Each number is 128 + 24 x the weight over its row's rms, rounded and kept within 0 to 255. Layers, rows and columns count from 0. Numbers have three digits each. The size before them is the row's rms in percent of the matrix's.

# layer 6 MLP up, 768x192, rms 0.183, rows 125-158, columns 96-191
091:123115174153120107122128134143134108068086148112119144096117123139118109155142087108094140136134124107119150100144159163097105121102128146112116111106103144118141091075170126178145127139137134133147128111109133125100150113075134136131096093142072117118121141152198085142159129109151112060
099:121154148133151145157095116165129124102114119139148129092121128136168158054100164127133115119205120137107151097151122130136154133167132127140124133155125138128127111173120113137079124127156150128156102119101138109175124071122125105139133139141095131092141126118122079114144143136129154112
109:154186116154119110070127141154071089136083159165133107104121120130146163111143174120166132121122164140125128108141127151162108097145143095139157120136155142115099154086113141088087168130117063130151109121100101150148055126138109125109157147102100159115150144120094173095165137143129123141
101:110115108142148107164137166155165101156079169119122132130090141127134100082133128142140113082108150116115105114122116117119137107134154148137200134060098144116117125106125084157147121139130078139141104156148150117153095131157120128118177159099142099141149140123125182135090105157194128125
096:107131154116143108134146150128144105145145129150131176137084181129108107148089193121157126116133099121068113127084137119085149138147138147129101108120118158099139122174133117145134123113162109109122127125120135105136150096153147094113132154121130149096114083141135147163141138127086149127
087:102147124148167132136141175195145135135139132074120137136083129153120120112108141079099153118080132132119087108089174166100101112129144161151152120131161113148124121147119102154120102113122114128156122120131099135116087115148118109131150161101138120104144119139094105112128125140151124123
093:107134140122088133131125132137075132126121135128097141090122169154102185152137110143126120130145138097129115123129132099168157116131171136143100127125091098120112120116139125119149111127110099131105144142178125148129178105083162111201181125136123114131092124142105141134112137150108123127
094:096150120113142122104159134140132159153133132148131113106129113142137108100166162142108125125099112150112094122110126140145131125125146132108154122144148133133116128145119126129115123125138082149118113116031146106123132127117117141124113165129116130127108116131144157101126083131068151096
093:138125150108134129095161135093157127072141120162073142089115143107125138131112146112124143168159127116150122116127104157085136108163103117132100140077120132131125149132158128108119138186143148134126145140136130117148121136151131104137132171143152141146100159110108140084122119142116131137
097:152142129100155122104119143137175096123142117127091109139108150080150184128098149116134142128089150169129091111156116112132142131128116109148128090130120101167130124152138162132118118073116128111127113153115137114109158192116125112133091138167133083121101081124107124115132136168079084145
093:152178144080155102144175122057129122132134140092146090166128139120095120156152114070117168160151104136116137113134139124180136117106133125109111125100157098160129096130126106142142120098119102143129127130131143108172127146102124097106112123136128129147113126130148138063092129100132111111
104:157164109095145087146174152078097136135128147114114122103092138132100130129190128160092145122098142154136134116110123147113112088138174109149129118135152168125117174179108156106115144174143115156118125136127127153150157132096154158079105140112141128146147128127093151120093110102118112188
102:141133111103125109174135135073117141107163093119125145148137130122115162154148060126095129150143093147117154149125120114122115144125173132089114146150123140151112127118176124132084091168138148115131126194133104152107129132131148133148143157132113108134163129135132135096117103127120130138
099:098144118105164100171143138138144109137150105151127094130151125127080106160079156117055171118134096118121116132138149123122125120138137135093091077093108151143156122111103158142119175105152114120110123130094126109138146143091162140123140140099142132109087120123089148113110115141111131134
101:133160112122104126142132145178121147109134116147122109148102127163152100164150119167137116134136108114134129180120168123120157139152141119143138125139150069111106096121138156111102061118067147125121126088134158124133131106091174144175165101146061092133087113110182087148094127120161139132
102:092124137147092144130143115147108109163152110117117157099145157141120101117132082124114153140110131111094118114138124151151159142127111093100140116144105138101109145142099136058148134134138105128130090175137100080183145123192151095123116100130113128109155114132110134114144145150141117122
102:107155148123097119137117128110106127137118177147149110145151151159103136097111134103116122182151095164136141164143118152164109124088104114082141119131094072106136118158152121149148111110173113138142135107142128166130115099145139118116129094081080090130191118125142074065156111111103125136
104:101140128142140153142151139158107146162087152203140140109127159127113107132103095136107117178113087125126136146063149146123124072166108126123128104124144119129117118135148162120158139092100113139074103146143122137102103126114141122140144121157107143117166150180140105181131072128095093155
107:181125132129165139061091172125126126161103128118101169086158160114123142090108131173169138124118153119130079120161141120106133113095153162073078144129149186145135111110114096137118111176132085110139108139128114165152164108118107104133088154111145128126114088136138145142125105162115123082
102:179152136164124075128138154157108145157166136130112172180084115166116131146121127112100148111138131097104110178103111147119134133115125118134107142162125150124104143116116131152111121116111105141151104164104162150143139107124136123094161100125107143137123135112159154149134125172149113149
101:126116105094175119080132116171143152090135150163136169136125166145125134111095152099147118093140123121142085125094128127111115129102151164123116139202104144121136117145129128107137127163130147101132137128161121094134098112129133132120134132111113140158115109101144131155181115103144114139
099:116141089138144086143128141151092146116110119152162106116109140162105118143126117119147139159121108121168127149183135154113163182145126109091140169140084121118118140145133141146165110099095158169117136104123138112130141160150162111106107133129094086078120106108105096113111132114140128151
095:148112136114108172065125123128114151093181141160173148109132154151171137133108147101161140155164129143159122122155148108162117162120152104174117120152118131138135129106112173143101139139186133136158131162125113144130148113139187117141160145109130156109123116127123099178115182091131120098
101:125163155136122133112134138116121109112180181131112129122119117111116144122116210110170131133110147121128155180127161155120135125138115115129113168136136155133149171121103107134104103169115136128156144142064117095121087107116144140180129063141099148146067092106163137119141137088112150118
098:162143091161157126098170169117134092050126160110143143155110113085177114183144139160148130157164111150144115127164142114119111106126129183125154138139174165124104117156098121140097129136132137100161107120096151113135113109100127114137116131134125150096109124111094159155136108112109145139
103:152168118095125075152117112119090114170102126115139110111140160143145155120165090154091160122091093132137155127128107102162112137121154097124184165153126082154117136128129114127085097137138074169120128133137130116144168129093122115148082111103116109109152111144128127096086149143119129085
100:131131102128138126133118139161141129061111128152130110120171124162131176123124144080148125182109112126157158129149123121089149142141088158114160102142104163087118139134116148148132108114130132138120120084132124125116150112120154132163149081084105142111088107105139116117088116158147125097
095:138123132156104158129151109090122130130104136113105124099117112134126137159096123109149135135159122118139104157136099153140134133104105130152121114139117149142122113156084084129149131115161102146121165126173142123120085106095136101110165131139121114165140136118134094093115151149073175149
099:143194167140148106091111136148152117128145119061124165143105141132129108158114160108127143156128146127168090119105150110124129146111135136160117156112137131153160125167117143118136122094107118125142117116171118127177101133138135138165149095125124136115136135165054152101124081086157109119
095:135162122133131141103092167104136073118093168120169136118135163134129152172174130117134145140094101116167138110129129088089118158125140151101107129124185150140105130148132121098133142126126139122163117107147141085157135150135118122136146070096102082141104135119103166126115135141121165139
098:144107146122121111160132143134169138151110117128121132128105130113142121115107126121072156142157123100138152184121128153142144139159170135144138099122137130168125111128124076166133107126164124135112153152104133122131093126129126148110132169147116141095167101140121120131112177134153131129
107:129125098113122155136143093133115106131137157131109121123128138147109129108089126146149122155145137127118123093178148147157159200119105136155151170138090144138145100139123168144131120100168193154122142138166134157133102100172146125086120134116125141162102121180163112104131148124148087155
111:123143150147127096148145092143090123105150137129134087138110123127144132123154114121089135116169166107145105195115105121120127105124135118135096137122096147142142165144134151125100134132162117081139121163173168164117152133112137095135112130150093125112116133131138108110121118136104129147
082:153097115168109148110135164083096156125152131121119096128131124128119114154144088113185121098177109130109153075107145121109086121117134151181158129136129119145120138098154086110090101115146180137070121184129093153094111131114126121092130142103118087122139127109148141117113128105127156131
# layer 6 MLP down (transposed), 768x192, rms 0.0926, rows 125-158, columns 96-191
086:104089145148115123158131148134129116167140123163105074147092146091133134150122171110123132109119134106103115181164163152098147126134130140123143127129143159093150130114142131094128172154153120129157137107122111121133145143146127160185104082139149137100143167120125164118123112096134161143
103:123139111126157125154117170093107133166127055110163163124141062115140126129112142123067133128144103148135107152103160132153179139145128120142112107192138126098129137108130151123127143100118146093126128136140153139122132109176140113130140125100128090122133164153123142162173167068155070143
105:114138126187160131092108126114121135143113094131135097171119141120124122101137141144135148128144168121113093189158145149120118124150128168099132119126099175099086150148159163156138139175155147146144124137085110122114129138113108134131117103157140098113130116105152138149115123117148118089
109:133107128158100145147131137113126114142097076108174079117140138079146112139135119138128089103150152146105128088115123134132122133129193114155135135109144147129139099117134125142151140152120114087126177189121143171153107142099107113166087147126137083082092132139092159096091149101127156112
100:137158082122179132161152150156176155127108098123134079120136101139141149100151134134131108108142130168168151167148186158130120163114155064127122149139149131099159123118178143096125078154104128112145126100134112083133088077115121117149165111113123132140149168119105158155135164082117146122
091:154128101121095109112119059119114135116075173098140102197148140117143170173165161149115094113143104091117157130134113119122112105131133149110109135101110127162111119123136132124143130102145119114100109160132128158138164125148148132117158145105173128131150053121180116140145119098133135117
091:133142150103151136148120097086126096113143136087176076164129104141116144134150074167174132147151101107093113164165175133094111162121140091113167121095121132141140144125095140123139104122131139155113137154091169093107122129099132170090140130140090123128123149168134138109111113123118126151
093:147112107134117094114154144142145126125143075124083163161125147150108087142114116136142040162108126127101051128105120138162135132104149107140130103126118088165106097134109126132123152121106156128145144111140134151126152154090147105154117087124160151115121128139114091116169124086100146108
100:083184118065137104148146157135143122120111129143136108165119158154129067160127123122119111136157159138141099083160145099149090135120124143123166122091110116127132097140144132159186150180091096163106157153101097143109110118153138115145080107110119151166129114114108135148119128152147175130
102:168149139163172152095094117116130134125096141126094106156137126153153165105148140116116134127166091168137161113108125119127153060127079135152128082111137122128106124097085121168144106078136141149108193083164123118142100134130133117127165106154119129106144178141137126097152084119145141111
088:120143147123132099120117124096103141136129117152159099131117165084137137126133140176178128147097139096135165124144126138114145105121134077201109129119119133128158063085126085149134134140134163118115137147117120107111103165171112128145132117157126107135165108130097095111055130108075115124
101:151137068158112136106142092130099121119153105194111063119143129124116114128123124139096121150141100113174137119141166117130108195137104152164162096131116119141144134111112145112090121115130103137115129108135110163104164147146098100103096166136130136136125096110115113130097118147142122114
103:133102116096082089137148117135064154139150089163183130098137099135113117111113112102119129171131114092138124118161160100117124129113129097159154127085139097137143130115146118137105108131129171164118088139153134122122159094171118122165089094138161154059085119131144117102092133122108106132
097:094097154151136134152144112122129142160199125111112135148156111151137074146148124126164106133162126136132158113140153138160067114155136129122126150146147111167089168136092135120120106111144123122109155123110121146109132127141116124129146112126111134098144137108143135171105122104144135088
101:079118144144097074147079168139139133136179140137120176171123132150099091104109177138138097120131143128131100080145093125116125110137134119142113116140129135101137091115110189153073112114098156127122124129146094084097133151146155139142111137173109133104129093145187141149106136139108167166
112:122143140139151095119110202125138148092103134133178136116136136147143087109150115121104110122140158124114128130172135096128161125112132136163092113146104119178142133147141118122136112162115136113145159123133152124100119180106102122148133121177100098092177108143121163124154137126083103109
101:098089126142105146118181135158127125112155157091077147138127156116094153079109206154153107095102150137119138109123117102147099118156125129098143089091111159131121112139115125144107154113154111076144114107140088102111105140137178149095137117132131119133091167140120140121138168121115145163
107:135093148129134131141117092119121125130189094136149117117128151140089150122122119125145120097195141121120124128128125163155137146133136110135112109161100129086103126153132131097146125133156152113118154173150129134151142111121117128104111169104162119122104141096133104083107125160070178118
098:117115123140147129111145133088098135136156100129146167078148113111163144121115117135141113089155095086117107124150142100146122117139152163091102120137103141142126130165141134095109117169121126141147120176140159175113134081144136165093166114146114129165135134173113191105109121137158127127
100:118132162115113172118117155128140137122103149125110117149138119146163162107127108109127134130121092075143124150115162087135120168162142161125136131120110121138110160138129089103133098140129106138103126127129148151109120126138134108085116139083111131154144138126077142109121152133144169123
096:162138156117141124112140132155150128107148120121158104159086145141124144136138094137170114148086175087131127137128146124136153106115134162145060112124083060143140168137121146132133130156148149132163103134125075115152100118117173112109081145123113146150163109118128125170132099179140153105
096:138166147121128122113134110108156143120141088140125197095113127120127115128130140145153177135177125157141096132125133143117148156179087148136141130165106156136083120149090138125126106132167094136093104137073161144144143148113152139075168169081107111164133167122125120112106069130139118160
103:177103137122121090115110128146109142131156153146107080142133085144153121111122125100104116141150121123130095129172107089112093158136092165123141103139071132134139118160106116142135150075134130144141161162125149129102097117134099102132122109148128099104143118130078138111167106157135093159
101:114116119123118143132128116171145104154169152139143114146105118136127133099117118155086132129105122143166118108106134135120093131146134147120127113130133136134154066113119157088107190146117118116176163110132193086135178148115121146153091168149178143096125111133132139057113138145112133096
101:109108140154144173114123124101112101137093153157127146157119109161150126120107135099084100070125125146130120102109122104104126159158159123105129161162125082118174132134128135172128117179111118115155151106089105142139158195155136149133140146082197124133098104108117144113145150137107118139
101:109178099124099116134131103138128191113156132126145178063064103168139112111128118117120118132112122094142160130110132121129147108150128159157158123107130146130153141111108146153140113163116094096130089109116131145102104170086151081140095134149116124112117117131131142094121107144104153098
095:114106115128109135140137112119102191118151131127067171150104166156118114161160087081174119106105110130148147131158125093107136127164148145141131098058129107122115177137149121087136130163102163134091070130118099136108153118135117148139129103109124143137152128150149123165141131113123130153
092:138164087104136085140094188146137089102125117101135150133128123073092127120145152141093154109121087122108120137114105123116168109084167096127156119124116155098093161119192167100152105133094147135144132131130138123177161142115119134155141112142201116107138131106160142112133159110116084121
097:129152111093130094138168200123118186118108123140130148172137093112114071109118145159140115122134105102121150150149127145130153105156120131127135145122109118150118117112162177176093133117130102103167153137057076089142114158126124165112152124141142159180136130102167117148107126165139113099
106:095121133118115117152099124134144104127093100091130100187101133082168122165086121122115112145151168152110123112118156157086100162088155087141126128146136122105101135156111100143118085122126125111123109098147133111139133154089133156114080114166144177143169091098135128126145146089152134088
097:117137136141113133114102095145130088149123151141089202133121109127148082123070111122117163161120126118130156123124113156125142153119117115121146143106116137115118139140100148156157176146137169146140140104091171154185114167112155091118112164123121132077127114152149118120113166123143146147
101:146134158122113143094156156110124170130077124147098148105137119147134137137115116158151105094126164117105110148157162163135116165109161131147120146127098111092124102124100120082119115147147165155154133140131143146127130139138094136146150119135118160123126095104112181105141123063142111137
108:137152156126174130115092127077153144104123116171141000097123124138197157139141119136125114133128170156144094118157126103118112155124104121095129117141129129151094152139135096128131104110133058095121115122175146098105139124096131119087168125115164117120152131109105099151137141137115121113
090:101163168105155113176156136136131091139118125128125198103103141141162133105114148138104131130125129144151143172121126139137185116111110121099146113143117117117106127100155130122100137165068129107163099113106165118156124088117148078164121119158102135147108115145146116133123110137136075145